From a checkpoint of a small transformer trained on Wikipedia: 14 layers.
Each number is 500 + 25 x the weight over its row's rms, rounded and kept within 0 to 999. Layers, rows and columns count from 0. Numbers have three digits each. The size before them is the row's rms in percent of the matrix's.

# layer 6 attention key, 64x64, rms 0.232, rows 0-63, columns 0-63
071:504480512498519521597527499522511522508472500524504485474505487520489504489532538529489500458479517490480499501469529473476459497514491505508496544534538501482531452450527496522509513496499525
072:505490541466471535494511487471472518500512506500523497489474505443491525459480468470490476501573522511514531511516464484496438519507497504502484524507472484565461503512512503497520493488511480
097:527499500503539492559536509511523522523481464527510511463495490535478485516496531531498495443457484496470479466458535477510495483479524521521499543553501491493530484484499516541515502526509492
062:507499508478475541505502487517503494483503478538502501485514511438543505496530481453536509501508506504497533537504484515446431511512477515537454504460508511564486490506513478475507497479505506
098:474534498538532496533530518548515503528471508498506488480488466531471491510498519557513495429483501524475512472488520484522491505461528491500497524540511496510521451490490505549480531519523493
078:487510513526481494500479470495519497525494536507511417530495523483531530534487492475529508490553538505517530512508454526494486497520502485508501460490481523516489542505552489493501466453494478
060:519500512489485502488488481492466491476509485515479463489510460539534494476531488493473546546507524470530473501524447506491466473511488531517487504513485514431516531478523520453494505475454494
135:497507499543523493508541525548491527524467497528523466480494450538478493497483522544521496463476486519460498452499506490524492508475521494475484523528482500491544482512485501515500569514521482
079:489475490490523530498499468490489505495492482513482467502525508528512473488506486473476526556468518521493473526528504527475450482499467546469491537499480534432501526465504543470475486505473517
141:478501478518528485514500530521526517518479511555493484508495469537455527511483520490495517435467469473482508484482524467507458535470540537490510514523491491525544523508505517510465538502508525
103:509517512518483531446489504512501425478487515508487499477447470480494547504506452514498499477493485496520513530515507531525494532495505507518537488479514470457478529496481507553469547499518506
109:530492506491488520479480482513512484547509486500479474476492536501504483551489529528476490522497542553510512509502505531507433510489493492493488497506498558433485522487520512471529449504513478
091:527496518496529483506495477550543473490480518506506484448471470531487495516519485522580508490520497484483471522521482495555485455510504533519529495456495517504516460510501497515496469487519470
100:445532517511510517574492505503482515478537471495501490487476507469494526483465474504550508512468506468481509521510504491507510518481529456552510484485484460450525518504475494532477480482498523
097:500537513525493493496512515494533473504482515509493522508493494462507501511482524508490491515501489581507552464482514513491453457482546522480517461496511502530505473434473491452489508509472502
077:502539509519536501538493469514493468460524472476523488472493508451524532489488527490499524507476482476507494503499472453541508491466528494520486494532501496509517543433478470465477522495467526
102:537474485460495473508473455512518529498520508545493485508541512484490526509504517499465502509460512532476546475503515494528490490485505492413491509502513515488463509539523489492497515500560482
106:456527504490488526508478516518514524523533474505522488493499488494478513510475548496474491518477514504478486464475487523527487523488484467476481518529507507433553566498520485501560486473520514
090:498523545481513482528494486482512482475492510500499509471496499456510500447447528471524523532508512517480509492500470458526494476483524495546527503529478481503539507532441443503485533489519492
092:511534508511495464487506535510495495540498502500527489480490538471502432478505526489473487503495562453494493533479485459520507493510529507545516503531555461484459508514514496472513471489509482
088:521499524500518497481510480532479512531509509484525511508453527472510500509508535506450487437528566494504513511469520510534515506513534516478496468474509479514487531525550458498525454506522496
091:510450494507513473498482460516548502483511498530497496500499499532472435538544485522498520489479500499472494545506525509534493508530486513496504510437499530509480470557504485509482465534497475
097:513509504506533502517475435472520513512504559522480514498492465513507524543518453445491501510495491507479543530490488485464497471498501455492514532455537493537474505499469465521490516500493512
088:481530512498470535507464536510489502507505483463466504472512503474506499488479476503543470492530478522538550493466486514505456494425512505537502466508533501518525491472530489516516492495549520
094:474521504530461502506477552489515516522520477494476477495490504492452471498484516490517514528486501523492497485488511510475486521487491476547512532491486535475493512448504551458540467483452556
094:513466499498476518559476519526491526468508494485481496503528477509505472487552501468455496511480497545525483500500470506520530504442540499516479494522516531545511529456520491543517486496530481
109:463509501522474508512457534448482534458495516500489528531515544512484448459450502486485472518514487468473519481517509506477503494480510472501512496525487456508490479520493505546474521509552503
113:517468500484504506528500536470468498511475517493496496483503539483505497524426545509507492537548517510456483501507489493516458495521486526509502500513478523452518488546461467545503527506530480
095:521472514497505501513477468470503462496505549524513491526470511468516474557488506558478490496501538480475467550478510500491479524542528496485495492493485456469478477536518471489495514530493539
093:520531513483515472494532524553475484489458517522495490496508491519522505481525485521543500477530482532497512491496446498534493453509524504457458484479503507504518508551487525506548532494503444
097:507470497468503534509456505554507505463506490514511474517494535559471525525526502485509483479536504474484498482516522503521516486480519511451469470429483533508484502536517538520502493506530487
092:559457460489484480529501454515464506537488508503540500484513478478513473480508492527501497478473479508486473497524503492519532525473480486526517505505538482517496461502549436490492552486485503
044:521514518498470536535529482517491516536490463504485529505474506467494490455468499558503513507507495484509488493477539479531494520509464529543477521541509495546538482498517505532559488470514488
040:573465503474469537505510483546499457463503485513433517515510497481476498503487533525487478518485446486494495484509478507499499514512522525548488532528479508519495509522526493517501508471543490
053:553489499481462519515519501561500469484519467503486473500489482485500474472470526534522482524516482485491498465507473477515502527525491521551501535539496474513490477493517507510581503469508482
039:483472510499478512520498468536515452492503533521499501504467508486527479519489481459532490473491463522504485505479460488512576517544516498536508520497452550528487522477521514541481495493518516
042:487508541493512496479506501525492473479546528472521499479464534528502488514502430505495527500507555518524515496509493515464515438492464498493470469495485556453501499473498509475467496487488495
066:472540509501486519481521469533495507542522524493549584516464503517501469537487503501521473473474528522485502460494483506509531492502468476512514492469501527512534472519477481466464479512490490
065:503473494475511500503469513506495489464511507478487470485556564524519465495511465488474481568528518517506502488526491534476484468487478512513482491531480532446492503470512545479487483502520468
063:475481526496479485485522500572513484538540528504514569495510562515508450534491484513538461480493503527491496450497483508495490492503476493509511488501479517529525504505514498484464490497527468
088:541536509494528507518501509482468497484504492500520444507443435493534557504532482528506546494513530474512485538495509513504519516477492483490500502500505466504491488502490437509516526487455504
093:503488492484494519495483476498510479488499488471498451492528547487535469514496481480476501584523513548508493488524474543467495462501473501495488515511514536473481507472501578481494489495503493
104:476506518543490479468540503478510479546509530517539502493418467491486489491494475523476503475485516535514524529498502487476520497495521518521547490485534483515488466447488499479502499511457528
105:513503489467474506470495472493529499533523507472513512500502565494491489513537511495458495523501545547478495464501491535505485494520473510493481487515533548519430461492496471482523479482538488
115:454514495509488501490504543453496517513492475496504497530537521492527464471466526521443499561494494502489465476497530519492511504504508451474501503541511486452517542519519508520545498485526504
112:506493471549487540471505477512502527511501500488498540535540488506501499495500460511431488450501456564501515463512530498486519514490488506465494493506490511500501517459521532510467547513515500
124:499503507500484519492494544501509501478506517487486451485458546506468464482515475479493514521571492501497518503518567534465468508471496503495558473481487500457525479493518487512483528511516527
128:479527524513514506511515459533526477553532523502515480464511504477490515524457488513477509492504527490512528504481495499512498463504520455542478510507494472484540530483511423483493461491488547
121:520505493454482543489455526545500488481501481471498500481507519537499502500466494514547487451525523486498467502503526513541481543463508506530482464472476534448519472482522517470522504500494511
142:553488515472518497472518465528494492486486494495511509463503508504496520476515510496516513513518524569491491475507483517531474445518524537470472482459498546499546516480507464497498546507504451
125:480517480552481482485527494503507457530485501488490500480468475523481513514509503493510503474511457519551487478524501480474509527494494498521509515512508510525489491426525560500515547508433524
109:496499485499477515523504503499466541493466491530502511513547460498518481495484556487526478549496473518467506468508507488505498513472496472439510506518481472501495476569478518516517532510554486
120:512504510495518492518520481494492492448499497509475520512513436514514512480551469471516519486482462460487513507511453498505524476506528503499507513513487478598504500461501520543473498504485501
126:495478487481509472520475479493528492516515509530500486511486515511478506529524491496459505508452491520497556542503539512505500523497542478484478525486533484528472429524497452468450514519488527
100:520503478534476490474492515513536481523523536496508516514489546495463492520480508500489475438488514474510564519473503507489502520518505487500499526504512508532469485467517403502496470513499490
115:491521487492440461466483565522530467540498480485495531505512502505491504513513511485519479497476504513495480523485480479523509500495476551486549496516515544494446506441483512494544500498498480
109:478516527504476432495561523490499494504506511541528479496466457524501509488541507497482516520496481459530482473512488484469525477548522479494494529527507478488567520516496508494490508484466506
123:517484512517521464492497491459499510493471555507469520517517501527496488495505438515528499503494476477477507545514496495436484494510494539524558488510485502500495438516507442515478529509504502
119:523472477486517522474493485488489491506507490503507504513526525525552441519511462525492499507488573456537443505490476509494496476512474510514476506506492471503477470501503577505505468492493486
123:489518508494521557506500480482490522488491456478467497511496488466509525452502497484490519528496491532516510493516504517480507518455521489518462479494514515525496544441502566490486431524477501
121:475498516532473507537521513470492517500490504484467504491493539480465505463449518489548500533497476549479542506505507509482484491480518476536545480524513527502503490485474457558502457528505515
128:495503471464465509492509533529515523482494482508487535533481513542471524497538536446483497461510476505512538465490542509482538505494510517439459502479521522550489494515491515503472478500515493
122:533501467504461506497520506491503495499521458496501498464538488500525471517463512508524486526509462565502473457510470525535504493485488458531521508524484516501458451471478520488550534509490492
105:467500512490489445544503515494520508506479475487462477471522532517479490489519540473536490551480465497503541477503514470513505487523504524519494523506490534498514455496478546474510429499493489